Weights of a small GPT-style language model, trained from scratch on English Wikipedia: learned positions.
Each number is 128 + 32 x the weight over its row's rms, rounded and kept within 0 to 255. Layers, rows and columns count from 0. The size above them is the row's rms in percent of the matrix's.

# layer 18 attention query, 96x64, rms 0.192, rows 0-63, columns 32-63
size [117 103 111 100  93 115 112 108 117 109 102 114 100 111 100 101 104  97 108 104 111 101  98 101 111  97  96 125 105 102 103  97  88  82  82  85  88  75  76  98  86  87  82  86  75  80  83  72  80  86  81  92  73  82  73  83  83  81  82  82  90  91  79  88]
[[125 141 146 233 109 165 115 125 110 138 124 103  56 156 132  57 145 155  98 138 149 125 123 119  80 128 168 126 109 100 189 110]
 [ 96 145 227 129 153 103 148 145 133 121 113 111 103 117 158 110 142 144 137  94 147  88 108 130 145  91 114 188 143 120 138 121]
 [ 84 162 180 154 174 106 156 103 115  85 112 116 150 132  88 136 115  97 142 109 111 117 157  63  81 149 134 129 143 111  98  93]
 [149 184 158 142 101 119 116 130 151  74 116 148 113 129  79 123 134 167  73 129 134  91  80 181 193 156  99 153 132 124 126  50]
 [107  88 136 154 157 137 110  67  87 167 125 131 135 189 114 144  98 178  79 160 116  85  80 130 153 146 108 163  78  67 135 121]
 [135  91 154  92  85  72 191 181  95 111 150 123 183  63 129 141 152 116 125 142 188 137  99 141 107 172 118 106 102 100 158  99]
 [137  88 165 121 164 142 103 158 171 126 150 142  80 153  86 102 127  72  99 119 134  87  99 154 102 107  95  90  65 141 156  68]
 [169 154 124 158 180 102 112  78 124  60 125  98 117 147 127 108 113 149 159 139 161 141  85 102 105 178  65 110  83 139 116 122]
 [178 134 104  98 129  90 170  75  56 108 135 119  89  97  91 141 140 134 170 149 125  98 194 140 119  72 179 106 175 177  74  98]
 [166 186 118 142 101 183 153  99 163  87 112 129 134  69 110 148 149 112 138 112 177 155 116 129 115 140 177 198 102 103 142 175]
 [146 100 150 105 129 168 152  90  82  84 110 188 105 122 150 135 113 110 207 114 136  90 112 131 107 139 122 132  98 106 151 168]
 [122 164 200 100 196 126 122 119 116 137 191 162 139 159 164 134  93 130 160 116 162 160 145 148  96 143 161  93 106 128  97 176]
 [170 108 115 138 153  87 127 146 182  95 140 149 106 107 113 109 173 139 168 136 148 155 114 184 112 155 128 197 167 143 138 113]
 [ 52 183 138 148 135 195 152 127 186 131  84 139 133 117  91 159 106 150 149 182  76 125  86 122  87 163 160 125 134 120  93 134]
 [108  85 173 169 149 142 125  90 152 142 204 107 154 129 150 159 109 158 145  79 139  73  98  80 136  84 111  99 114 175 128 126]
 [ 78  97 149 129 132 128 193 135 118 105 139 110 172 162  97 103 127  63 166 169 102 162 116 100 126 160  45 132  86  77 140 124]
 [165 110 140 122 147 119  64 140 132 100 139 168 115 221 116 123 163  95 134 144 139 158 115 101  94 137 133  93 103 138 119 159]
 [119 120 151 197 116  82 142 132 137 120 124 127 155 130 120 109  73 130 142 153 138  63 177 148 130 145 124 113 159 147 106 153]
 [158 139 161  86 107 157  93 157 126 104 140 166  89 154 120 109 164 184 123  81 115 145  82  51 115 143 117  91  91  85 117 156]
 [144 133 150 124 166  89  80 128 142  73 134 119 111 153  88 135 123 178  87  80  89 111 140 156 129  61 179 136 135 106 141 152]
 [134 130  83  73  88 191 110 108 186 132 165 119  87  99 127 129  88 122 106 133  96 109 180 117  75 123 202  90 138 134 152 144]
 [108  73 131 164 101  92 140 105 101 119 141 170 117 153 148 127 146  92 103  87 101  68 168 119 155 126 105 107 126  85 136  92]
 [138 126 154 121 110 119 129  50  93 110 120 102 121  60 148 113  95  76 109 118 126 139 127 144 163 130 140 139  99 112 188 183]
 [126 168  83 124 176 130 157 152 125  93  97 143 128 144 117 133 140  99  95 117 115 110 142 123 127 149  68  77 144 127 109 160]
 [105 163  82 139  87 122 120 128 100 178 136 144 147 135  66 127  83  99 171 177 147  53 158 131 108 128 124  89 164 137  53  94]
 [141 144 125 107 186  44 182 169 119 135 107 112 162 136 110 176 100 184 105 163  48 147 121 137 113  90 116 141 114  98 134 190]
 [125 162 124 140 161 162  65 135 143  72 129 176  77 132 164 113 150 137 153 162 175 115 120 172 144  91  99 115 127 116 155  72]
 [ 89 122 124 110 104 173 127 110 119  84 120 148 131 124 141 186 110 173 160 104 136  73 132 165  96 156  49 161 125  38 113  89]
 [216 129 107 139 186 137 165 143 147 162 106 157 168 135 157 103 124 163 147  46 154 127 174 115 182 117 109  87 133 130  85 102]
 [109 120 164 107 136 176  88 148  73 129 116 117 108 156  92 110 119 141  85 122 196 170  98 109 122 104 154 188 168 122 134 128]
 [129 142 104 119 137 112 164 151 156  93 155 105  78 108 119  96 118 161 104 219  79  89 129  85 166 106 171 143 107 149 158 120]
 [169 136  97 168  65 162 166 157 144  92  91 102 110 135  93 122 148 127 105 144 128 137 178 139 163 127 120  81 155  91 145 155]
 [ 99 136  62 196 119  80 143 124 137 165 111 121 122 118  77 121  96 157 156 135 130  46 110 181 113 118 145 151 109 124  98  67]
 [142  96 157 126 101 155 168 127  93  92 173 139 127 154 143  74 176 133 124  99 137 109  51 105 143 132 107  87 111 174 187  99]
 [102  81 164 153 105 133  89 130  97  97 143 124 112  99 117 145  93 118  92  56 190  88  65 102 112 117 114 135 106 110 195 107]
 [155 109  66 138 117  97  83  57 106 129  93 103  99 124 150 136 116 119 122 107 192 171 116 109 123 162  77 131  84 155 151 151]
 [132 211 105 144 118 130 106 152 138 107 134 111 187  93  96 129 122 124  84  84 150 149 146 153 155 160 155 108 194 157 101 137]
 [137 112  99 142 135  97 132 167 168 104 115  89 151 159 158 103 150 158 143 112 146 196 109 125 193 167 112 140  96 132 140 128]
 [110  81 126 146 142 162 186 156 153 157 123 121 159  83 153  91 152 136  86 160 156 157 150 132  90 107 127 107 139 170 100 208]
 [117 126 107  90 150  89 147 165 137 120 148  90 140  88  92 106  84  82  92 147 101 120 127 149 139 154 216 116 114 158 141 143]
 [140 139 106 130 145  95 164  95 112 164 164  89 141 139 145 111 150  74 147 103 124 173 149 151 137 133 102 102  56 132 153 103]
 [167 139  54  91 147 118  76 143 135  82 160 153 147 129 135 104  92 146 142 134 118  96 115  89 151  94 114 128  91 166 131  82]
 [144  79 139 159 140 137 105 195 110 124  85 166 139 175 109  75  89 123  90 113  84 131 113 120 106 106 138 176  48  61 137 167]
 [169 141 149  86 180  71 162 135  77 118 139 124 121  92 137 106 118 128 122 186 190 142 194 128 162  75 124 126 136 137 112 126]
 [113 134 141 154 130  81 149 175 124 144  72 190 172 115 163 111  98 169  79 111 110 107 117  82 144 207 123 131  99 148 123  93]
 [122 168 188 135 189 140 146 140 123 116 110 186 134 108 139 142  50 113 157 132 150 204 125  77 125 138 151 161 143 119  72 108]
 [186 131 101 148 135 111 113 152 137 160  79 168 133 177 129 146  94 116 148 134 108  98 144 153 136 145 155 105 212 121 110 141]
 [167 153 143 154  79 164 107 146 141 123 111 144 103 210 149 120  75 161  28 105 136 134 145 147 128 134 110 175 103 104  84 124]
 [132  89  81 118 136 134  94  60 122  77  97 114 101 122 118 195  92 177 117 157  88 107 136 137 114  86  55 120 104 112 163 179]
 [140 181 160  95 163  94  75 133 106 141 141 122 141 176 108 158 131 177 138 153 155 118 111 167 119 168 121 115  71 200 143 111]
 [127 142 101 142 145 113 168 130 155 113 115 181 177 108 118 155  76 197 185  90 126 181  55 117 147 211  50 109 125  84 115 136]
 [127 157 116 206 133 106  55 177 153  83 165 125  97 124  85 117  77 167 125 179 116 182  98 119 170 145 110 144 105 130 164 109]
 [116 144 116 165  64 151  95 124 170 168 150 141 142 163 161 206 146 128 130 119 152 126 182  96 156 122 137 181  99 143 153  91]
 [115 164 113 159 129 113 126 170 122 101 119  75 175 228  72 145 125 119 153 149  94 170 158 145 111 161 163 102 125  90 125 127]
 [ 99 107 109 111  69 126  87  95 109  72 175 125 118 121 127 105 105 108 108 128  72  97 155 148  84 105 136 100 144 118 167 100]
 [105 100 122 182 167 128 139 157 130 139 120  73  97  86 155  99  39 177 149 142 142 139 157 155 152 122  97 114  87 160 181 126]
 [193 124 118 132 121 150 123 154  81 109 118 150  93 174 128 102 141 163 186 172 123  65 203  85  99 100 124 116 103 146 132 102]
 [184 134  89 153 178 121 139 171  98 129 134 119  95 136 123 203 131 109  78 156 110 173 183 107 125 127 100  85 175 169  69 129]
 [ 60 118 143 117  94  83 117 121 131 147 157  79 135 122 128 128 129 150 166  80  84 167 127 132 104  83 130 136 156 155  91  91]
 [114 150  82 103 117 129 121 127 153 160  98 106 142  68 139 119 119  92  51 198 118  92  68 123 122 106 117 143 116 117 139  98]
 [ 94 136  71 202 119 149 113 141  86 134 147 116 107 128 166 109 154 148 121 171  85 109 141  98 135  89 205 144 109 134 135 136]
 [161 149 151 148 179  99 148  84 128 144 105  97 178 120 134 122 123 161 120 159 118 108  77 149 136 148 114 255 102 112  88 178]
 [128 138 102 182 148 134 127 160 103 119  77  87 179 151 170  85 176  70 103 158  77 121 115 160  98 153 125 120 151 185 125 139]
 [107 136 136 141  52 137 197 227 102 146 105 134 175  93 161 153 109 136 138 135  97 166 178 103 112 135 112 149 173 100 136 149]]
# layer 18 attention key, 96x64, rms 0.202, rows 0-63, columns 32-63
size [115 107 118 102 110 109 112 114 116 100  97 111 103 108 109 111 107 106 120 117 109 116  97 100 115 103 105 117 111 114  98  92  89  84  83  86  76  79  69 104  91  73  88  95  85  83  85  77  84  88  80  88  80  83  80  86  78  89  83  83  93 106  83 102]
[[ 99 120  96 173  60 145 112 101  94  92 157 152 120 129 148  75 137 155 135 111 144 130 118 106  85 111 103 147 103  92 167 157]
 [121 107 159  61 191 147 141  94 158 110 109 118 108 121 153  91 176 121 104 141 168 102 130 124 138 106 168 174 109  60 123 115]
 [155 120 169 166 159 107 167 170 103 126  91 137 151 130  77  94 119  80 152  95 157 116 146  90  80 149  71 172 113 152 132 155]
 [147 130 193 144 134 163 155 106 164 153  93 155 162 155 110 156 183 115  62  88 143 113 117 152 180 146 140 180 107 101 133  81]
 [ 93 134 111 172 123 106 134  80 135 112 148 121 135 159 190 145 152 155 127 148 110  85  86 143  96 106 110 111 114  74 128  81]
 [152 101 146  98  53 110 166 167 130 112 133 152 170 102 133 124 137 108 119 174 132 131 114 209 162 119  61 133 118 156 149 142]
 [ 89 121 157  71 153 134 162 136 149  86 133 118  55 189 131 126 159 173 151  97 123  82  86  98 125 137 157 108  58 135 191 159]
 [182 110  88 133 143 166 121  78 149 101 125 175 120 155 153  83 122 150 109 131 127 124  78 111  65 148 119 102  68 114  87 151]
 [179 132  74 127  90 110 130  86  85 138 126 185 105  85  69 126 143 143 139 127 108 122 196 109  90 106 181 146 151 233  65 104]
 [153 158 167 133 148 184 173 129 120  78 154 132 159  60  87 127 128 108  88  97 158 163 124 164  74 123 150 167 154 131 132 144]
 [166 136 151 100 151 140 138 115  69 174 115 132 150 116 154  98 150  72 209 111 107 114 127 129 126  98 134 125  91 200 131 205]
 [145 169 135 152 161  67 118 133  65 116 148 140 124 137  80  94  72 127  94 150 124 162  53 137  68 125 166  91 111 161 134 219]
 [114 135  83 107 186 153 174 144  73 135 204  83 123 112 121 141 148 119  83 125 106 120 137 130 126 155 163 166 134 202 125 101]
 [133 124 108 130 168 214  70 108 125 130  81 115 184 144 107 105 148 117 149 184  82 135  71  98 132 122  98 185 130 145 138 167]
 [ 88 153 114 151 190 108  87 128 153 124 195 100 120 118 128 136 145 133 140 142 109  85  78 102 167 148  83 127 130 174 135 131]
 [131  57 116  80 144  89 150 141 115 169 114 133 192 149 136 122 138  61 160 116 166 131 103 101  89 149  96 128 108 149 162 128]
 [184 160 152 151 113 177  69 138 149  60 153 111 124 194 118  99 164 109 143 100 128 151 106 123 151 184 133 114 106 129  83 173]
 [158 138 113 122 142  72 209 105 130 147 167 168 131 146 124  72 108  92 136 103 125 124 132 134 152 115 147 127 126  99 113  74]
 [158  86 167  74 131 161 125 126 132  72 130 160 134 145 162 112 167 148 161  84 121 174 101 105 125 191  93  91  93  76 161 125]
 [130 131 158 104 108  97 122 108 130  95 142 132  59 154 101 153 129 184 108 130 112 119 150 105 126 109 189 171 150  83 180 121]
 [189 101 115 120  80 190 130  91 150 126 137  85 154  92 140 105  77 151  99 120  75 118 120  88 170  80 167  47 132 132 155 112]
 [153 131 124 139 172  95 154 116 109 120 193 174 131 133  90 137 149 117  81 119 169 133 166 105 189 125 101  89 101  78 122 122]
 [162 124 110 136 104 103 127  76 129 146 192 104 160  49 163 121 137 117 136 159 113 111 129  94  94 127 129 153 109 166 105 150]
 [144 133  71 163 168 146 108 158 116 180 110 172 130 170 144  79 126 119 150 127  98 105 167 136 147 153 149 107 153 142 175  79]
 [111 117 106 123 107 113 156 141  41 138  98 118 162 149 119 136 123 125 159 158 108  94 154 124 117 105  86  84 171 117  45  59]
 [105 155 116 125 146  99 127 106 110 149 126 214 191 141 169 169 170 177 121 115 134 125 159 122 178 178 129 151 148 131  99 237]
 [109 105 149 185 170 133 143 152 144 127 149  75  91 160 126 109 102 134 148 165 186 205 109 107 156 134 153 106 116 102 128  50]
 [126  99 107 159 134 171 145 148 156  82  85  85 104 133 102 179 169 169 157  91 102  96 144 194 103 113  55 152 101  89 135 132]
 [196 142  67 103 141  86 152 128 119 119  84 168 120 141 121 115 124 104 173 118 128  61 155 157 129 128 120  50 153  93 140 168]
 [120 147 152 124  82 181  98 140  80 116  85 143 166 183 133 115 130 158 128 145 176 114 112  81 118 110 162 146 158 108 153 118]
 [ 63 148 153 116 114 106 176 100 128 162 125  87 129 101 104  82 144 193 129 183 106 115 126  91 152 115 193 126 110 124 166 107]
 [103 121  65 114 107 111 152 175 128 115  69 113 156  89 143  50 135 109 150 150 144 158 175  85 122 169 170  93 139 115 141 109]
 [ 87 107  77 108 122 145 174  89 141 158 109  96 143 131  81  38 130 170 124 134 104 116 136 140 135  95 119 123 117 116  94  58]
 [ 75 144  98  81 100 146  88 139 123 115 132 113 114 182 146 119 197 163 153 138 147 149  74  78 150 101 119  99 133 151 117 109]
 [ 91  76 193 139 119 142  57  97 153  73 162 137 150 108  94 159 112 130 117 102 130  71 148 172  99 133 119 143 111  89 103 108]
 [134 134 113 113  91 131 114  77 123 181 163 105 133  92 181 143 154 148  91 147 162 145 144 136 119 158 125  83 116 148  67 151]
 [160 131 133 132  98 128 156 213 162 160 133 136 172 153  82 138 146 143  83  66 135 138 184 128 143 131  42  99 126 157 121 110]
 [126 103 177  92 136 122 138 196 158 119 128 110 114 139 172  98 165 143  79 175 171 136 131 114 104 154 122 184 152 108 202 117]
 [107 161  94 160 111 144 132 138 126 137 147 158 152 112 125  84 125 140 105 145 147 102 139 103 162 147 154 130 109 183  86  91]
 [155 150  97  88 130 152 182 166 126 196 147 112 141  75  98 115  76 136 102 181 167 171  65 124 105  86 186 106 138 195 125 153]
 [ 95 113  99 123 121  83 148 124  75 164 121  73 162  45 149  96  91 103 130 152 144 158 116 124 183 154 101 130 100 174 122 135]
 [133 115 111 153 145 114 111 181 106 183 182 140 110 105  94 131 132 180 110  67 218  97 133 141 107 118 117 140  74 182 152 125]
 [ 82 168 134 143 138  98 122 137  81 128 137 135 123 209 145 135 179 118  88 109 165 135 109 115  56 117 113  86  86 100 158 163]
 [150 119 104 127 107  41 151 146  79 141  99 169 172 119  99 144 141 168 144 145 156 156 192 133 113 106 126 130 183 168 116 111]
 [ 85 172 129  95 104 124 121 117 141 174  88 115 153 164 142 185 161 126 147 129 178 176 147 133  45 150  81 164 109 142 143 138]
 [130 127 204 136 197 118 145 141 133 103  92 154 172 143 119 123 113 120 144 111 206 157 123 124  65 174 122 161 101 175 120  56]
 [153 104  66 140 149 113 154 137 154 132 151 161  78 177 124  76 150 151 135 120  47 102 165 157  76 119 152  84 131 109 130 117]
 [138 140 195 152 120 127 153 171 115 108 121 124 154 195  82 142 164 109 121 100 155 110 204 135 114 128 152 168 127  60 164 126]
 [188 120 147 114 157 123 179 115 156 123 115 120 169 134 167 163  60  94  97 125 171  82  92  92 113 132 109 150 132 118  56 159]
 [ 46 149 156 155 154 129 135 175 155 164 113  78 153 146  74 162 100 182  91 153 120 143 113 135 126 128 123 156 109 163 157 113]
 [153 121 113 113 155 160 106 154 134  99  76 174 176 134 145 133 152 124 175 114 118 133  78 189  89 184  84 185  93 110  99 123]
 [102 161 128 122 120 145 144 118 157 136 134 115 178  98 161  61 126 180  86 123 135 124  65 114 169 158 151 152 123 132 164  52]
 [117 116 153 124 139 147 154 101  93 143 171  95 106 117 133 165 134 124 158  98  94 106 148 159 188 132 175 133  83 100 197  59]
 [148 121 119  80 154 119 132 170 124 143 126 106 204 182 136  99 116  42 172 103  93 142  98 144 113 127 133 108 144 118 169 154]
 [110 113 136 142  74 113  86  74 170  88 171  67 112 102 118  98  70 142 110 170 131  96 141  89  94 111 135  93 108  77 150  75]
 [101 124  83 154 134 134 198 112  93 129 121 157 156 104 135 105 103 165 154  81 151 124  71 108  99 123 114  77 121  88 109 110]
 [150 137 158 107 119 155 138 119  97  60 119  92  90 128 150  99 171 178 142 142 148 135 159  59 102  68 131  96  82 116 133  94]
 [215 150 119 160 137 117 110 146  80 155 119  99 153 163 140  67  87  97 127 103 113 112 146 123 129 134 166 129 151 151 134 162]
 [109 119 128 117  52 151 140 125 163 102  96  94 173 100 164 129 152 163 138  44  89  77  95 145 118 102 171 184 193 122 108 183]
 [ 99 105 132 136 134 153  84 131 168 185 123 144 145  75 125 177 122 139 100 185 150 105  81 156 109  99 100 138 181 130 100 144]
 [ 71 108 126 190 171 136 147 173  81 151 137 121 135  95 154  76 131 140 127 150 156 126 174  81 152 115 142  94 174 128 154 153]
 [ 83 172 131  96 171 113 155  98 118 172  71 130 178  84 118 165 163 100 121 140 119  71 112 164 131 114 116 202 117 139 111 130]
 [159 138  73 181 134 138  89 181 101 122 109 134 146 109 159  72 145  55  60 123  65 142 139 112  96  78 137 107 125  92 161 129]
 [108 127 115 139 133 142 128 115 139 139 137 143 236 134 178 157 120  90 108 118 108 146 210 139 145 131 139  97 161  89 173  87]]
# layer 18 attention value, 96x64, rms 0.216, rows 0-35, columns 32-63
size [ 95  80 100  96  88  90  85  99  84  92  81  85  90  88  93  95  94  78  90  88  99  93  95  84  87  87 100  87  94  81  92 103  77  90  83  80]
[[129 168 110 111 184 104 157 174 137 138  99 101 107 141 143 121 113 129  78 167  79 126 176 114 130 147 124 118  91 144  80 101]
 [112 152  89 134 116 130 125 105 140  64 125 121 166 136 137 147 153 152  90 187 106 255 153  96 118 120 118 170 131 107 110 120]
 [121 137 128  67 178 133 166 112 139 163 121  81  69 146  81 191  78 120  96 156 116 157 156 114 133 151 129 122 160 110 151 194]
 [133 152 155 147 107 129 111  91 135 189 166 109 156 132  73 128  89 166 146 141 114 146 164 141 102 162 169 161  80  91 134  94]
 [122 117 155 194 153 130 164  95 119  84  88 112  77  91 154 167 104 140 147 107  88 137  98 123  78 128 100  81 102 146 120 113]
 [142 110 136  84 113  76  47 122 100 119 125 235 144 126  82 123 104 147 123 107 119 128 124  74 133 162 113 139 102 178 164  71]
 [136 128 212 103 138 137 195 122 155 133 147 162  96 130 133 128  87  97  76 140 103  93 144 115 134 171  86  73 106 135 115 155]
 [115 129 152 178  70 138 167 147 132 116  85  85 130 117 170 131 173 120 158 138 149 108  72 155 188 126 130 117 173 143 130 124]
 [ 82  98 139 148 156 137 166 153 159 140 142 134 129 152  53 124 122 111 143  68 181 136 140 143 135 133  97 142 134 115 113 144]
 [126 123 143 118 151  91 136 153 169 109 140 112 208 112 134 148 129 150 155 193 239  97 172  84  80 110 134 100 151 142 190 167]
 [ 88 132 140 183 109 119 107 106  95 204 113 153  71  81 174  83 122 162  83 148 128 141  87 124 103 159 151  95 158 140  97 123]
 [142 109 189 106 167 118 162  93 122 110 164 144 106  96  37 134 174 137 173 121 152 130 121 126 101  93 149 118 133 136 146  71]
 [117 172 165 160 120  64 107 126 168 105  86 164 118 131 107 127 113 175 148 135  65 136 183 177  85 179 141 103  91 147 120 106]
 [127  68 116 117 104 124 150 184 131 115 137 172 119 154 178 161 129 155 174 177 121 154  76 131 146 165 147 170 124 153 144 120]
 [154 147 120 126 110 159 109 182 131 180 141 107 104 173  76 134 163 118 166 130 113 129 155 123 212 154 105  93 132 134 122 133]
 [120 123 108 115 196 128  99 161 132 126 107 119  85  62 103  94 205 149 164 114 179 111 146 197 152 181 122  78 112 104 115 193]
 [142 199  74 179 126  85 106 138 120 112  68  91 100  93 121 108 151 139 180 109 146 116 113  93 164 192 129 158 171 113 156  85]
 [ 72  99 143  55 109 121 120 173 107 126 156 134 132 132 122  69  85 151 138 118 156 112 152  93  79 139 159 120 184 134 154 142]
 [100 106  96  95 137  95 131 161 133 189 156 168  79 111 139 164 135 137 181 166 175 154 149 100 130 118 153 184 101 110  66 141]
 [127 156 115 116 136 109  95 135 140 167 134 154 157 127 100 228  86 122  85 141 126 119 166  70 143 117 161 121 120 111 149 118]
 [152 109 147 107  93 114 124  71 188 127 152 128 176 180  27 152  76 151 142  99  65 155  88 115 164 134 105 136 151 154 147 118]
 [139  86 149  89 138 109 179  84 161 132  98  95 143 119 134  90 131 104 159  91 171  91  94 119 144 140 123 121 157 116 131 173]
 [155 122 107 125 128 164 165  52 186  90 103 190 157 159 137 125 100 131  85 159 107  96 177 141 125 118  80 150 152 167 170 163]
 [110  90 143 109 155 132 192  88 106  89 166 145 163 134 192 126 172  87 195  87 146 121  80 168  95 124 129  93 150  81 129 126]
 [123 120 141 103 178 107 161 118 126 133 140 110 133 135  69 165  72 130  82 144 151 111 138 158  83  98 101 136  91 139 120 140]
 [110 135  88 122 157 118 146 134  92  94  85 112 146 139 117 175  95  99 114 118 108 126 110  71 125 135 173 147  59 112 123 146]
 [160 110  94  88 169  99 169 113 139 111 130 153  74 113  86 107 137 152 106 116  95 174  94 116 139 125  26 126 157 103 125 157]
 [108 114 120 101 116 128  66 169 132  78 130 142 112  96  66 125 137 132 175 125 109  97  93 104 129 102 168 116 127 118  78 109]
 [129 136 135 102 142  97 205 111  83 135 139 142 156 103 107 120 144 148  72 141  78 165 126  59 112  91  82 115 133 128 128 109]
 [154 201  77 136  98 105 168 133 107 115 136 122  79 101 128 176  84 106 151 115 168 146 145 132 159 187 152  99 130 141  81 101]
 [201 135 112 125 116  94  75  90 122 155 128  96 122 143  85  84 106  69  76 207  96 160 125 140  79 115 132 126 139 101 108 142]
 [160  66 148 140 237 184 167  98 130 113 146  80 122  74 176 164 120 121 117 162 121 156 130  79 137 143  83 129 130 154 134 105]
 [113  89 137 136 134 124  75 151 116 130  90 106 171  72  81 158 183 117 108  98  71 119 121 165 139 122 107 158 176 145 188 180]
 [104 164 143 133 167 151 126 107 114  27 142 132 130 105  94 125 113  84 109 180  76 139 168 127  94 123 126  95  92 173 131 147]
 [158 167 153  96 115  98  94 107 142 165 145 110  94 159 116 125  93  76 109  74  92 101 138 126 100  63 138  72  59 179  93  72]
 [201 133 159  82  90 137  92  77 174 130 129 123 158 121 138 120 101 132 166 143 125  88 176 164  90  90  95 139 157 142 157  72]]
# layer 18 attention output (transposed), 96x64, rms 0.197, rows 0-35, columns 32-63
size [ 92  82 100  90  90  84  85  99  81  91  83  96  92  94  89  96  91  86  97  87 102  90 103  79  83  85 105  90  87  82 100 101  66  96  81  76]
[[ 86  54 120 121 141  85 102 141  56 120 131 185 142 126 152 123 131  98  97 103 134 105  89 133 138 121 170 141  71  51 178 166]
 [127 105 140 190 186  93  87 123  99 183 118 139 199 155 156 123 104  89 157 126 111  82 101 129 110  77 130 104 110 144  87 202]
 [ 96 118 100 149 138 124  85 114 118 122 202 140  58 185 107 112 127  95 147 113 145 131  84 100  96 102 109 165  99  77 205 106]
 [103 123 185 139 129 118  72 195  88 124 102 164  58 119 134 112 173 132 142  70 151  94  81 121 147 180  55 116  97 100 150 129]
 [205 121 124 160 126 121 122 115  98 165  83 148 154 161  82 121 145 107 112  86  87 172 155 172 145 154  95 177 180 125 112 158]
 [105 141 134 118 110 137  97  95 156 159  63  92 113 150 153 131 168 131 171 132 123 123 107 114 134 117 132 187 105 127 143 135]
 [ 74 140  95 192  76 152 118 139  72 136  74  75 155 146 128 133  99 149 101 157 145 113  80 115 141 150 128 193 127 111 120 124]
 [137 147 122  99 104 134 127 138 121 138 151 138 118 140 193 116  56 129 120 151 121 137 118 156 142 183 171  94 160 196  58 143]
 [171 138 127 154 131 136 191 107 134 133 108  97 149  58 174 116 133 154 121 134 101 108 147  78 142 148 192  92 145 175 126  82]
 [ 94 102 108 180  52 144 145  51  94 154 129 114  93 116 174 137 181 126 103 111 103 137 123  94 133 101 189 142  63 173 127 143]
 [138  99 101 116 100 125 176 169 158  84 132 123  79 136 105 158 185 167 132  93 143  96 133 170 159 162 142 164  98  96 198 160]
 [106 198 107 159  63 133  62 125 147 116  66  60 142 136 144 133 117 118 126 131 134 169 123 117 115  85 102 115 157 153  94 171]
 [142 118 130 124 108 116 144 167  96 157  88 154 179 181 149  95 130  70 108 124 122 133 119 103 142 189 121 113 114  84 201 150]
 [155 185 101 158 200 118 136  89 145 155 100 159 120 123 203 158 111 109 162 145 117 144 106 140 111 127 175 121 149 158 121 144]
 [ 92  81 146  84 121 128 119 120 149  88  92 152 113  93 123 147 160  91 111  80 210 127  78 133 107  76 128 171 110  78 117 137]
 [ 97 122 152  73  44 134 118 103 117 134 145 171  99 154 118 169 139 118  94 197  75 121 155 129 121  83  89 110 153  65 117 122]
 [166  95 122 115 112  75 125 208 150 144 147 125 114 109 177 108 109 145 125  99 140 196  77 142 156 151 177  98 126  89 150 170]
 [ 64 114  87 107 125 141  68 138 175 165  61 114 121  82 166 131 151 168 147  74 161 142 199 152 153 121  87 135 157 159 132 157]
 [144 175 170 122  83 157 104 195 138 153 130 137 104 162 126 119  97 151 121 143 131  86  70 121 102  75  86 137 150 150 226  83]
 [136 161 183 123 161 129  97 122 112  86 144 162 142 146 115  49 158 182 149 127 116 223  84  96  42 125 164 126 102 144 177 172]
 [109 181 138 165 176 189 185 177  73 169 109 105 151 124 162  83 127  97 181  70 150 107 139 148 142 127 119 152 205 121 152 159]
 [137 118  70 124 107 129 164 110 171 137 106 135  68  56 170 150 106 122  80 147 103 171 139 150 157 107 174 137 196 197  81 105]
 [ 89 142  99 158 152 125 104 122 102 157 128  99 159 150  74 134  71 107 108 123  98 136 115 107 147 101 163 118  72 104  99 138]
 [ 99 170  84 140 127  82 118 118  95 150 139 114 139 132 116 204 105 166 145 183 132  63 157 172  87 108  81 160 140 122  98  96]
 [163 163 134 188 165 162 121 136 112 118 170 141 121 190 143  63 151 124 131 166 160 170 136 117 138 126 137 111 104  86 159 119]
 [149 148  90 167 156 101 144 174 164 119 141 178 149 119  60 112 127  91 157 178  96 117 141 182 109 125 148  89 105  98 117 114]
 [147 134 140 119 158 147 109 153 149 126 125 121 184 154 123 167 111 116 105  88  98 149  97 115 151  96 188 126 136  98 176 140]
 [122 117 140  81 115 133 132 130 130 165 124  88 148 115 140 191 128 124  67  80 150 153 154  50  74 128 109 173 116 133 137 148]
 [111 105  85 120 163 151  88 103  99 156 110 146 135 141 158 147 127 137 128 142 133 190 102 115 120 108 114  38 150 102 109 150]
 [140 113 113 103  83 102 130 154 141  97  86 105 121 159 158 108  86 190 119 111  64 140 101 112 111 112 105  96 138 129 126 157]
 [124 112 112 119 137 166 123 154 149  85 121 179 119 220 168 198 147 152 111  84 152 146 115  85 133 103 116  58 102  80 188 107]
 [129 156 127 170  54 107  79 134  49 139 144 113 145  83  90 106  68 109 149 161 141 148 132 104 127  88 138 129 189 121 111 111]
 [ 93 137 121 139  90 141 150 159  66 124 135 114 101 191 156 127 124 193 195 147 132  99 176 151 124 113 124 130  71  88 182 128]
 [126 102 142 113 125 136 125 107 125 174 185 112  94  59 160 168 129 107 151 109 173 104 112 175 136  81 156 198 108 189 193 137]
 [ 88 114  72 119 107 106 152  98 124 117 101 107  91 100 101 132 104 112 149 169 114  97 165 133 154 132 144 150 163  84 108  88]
 [ 71 129  81 102 105 123 131 109 120 140  76 119 145  82  95 132 123  96 120 136 111  93 128 120 172 186 136 112 151 162 174 170]]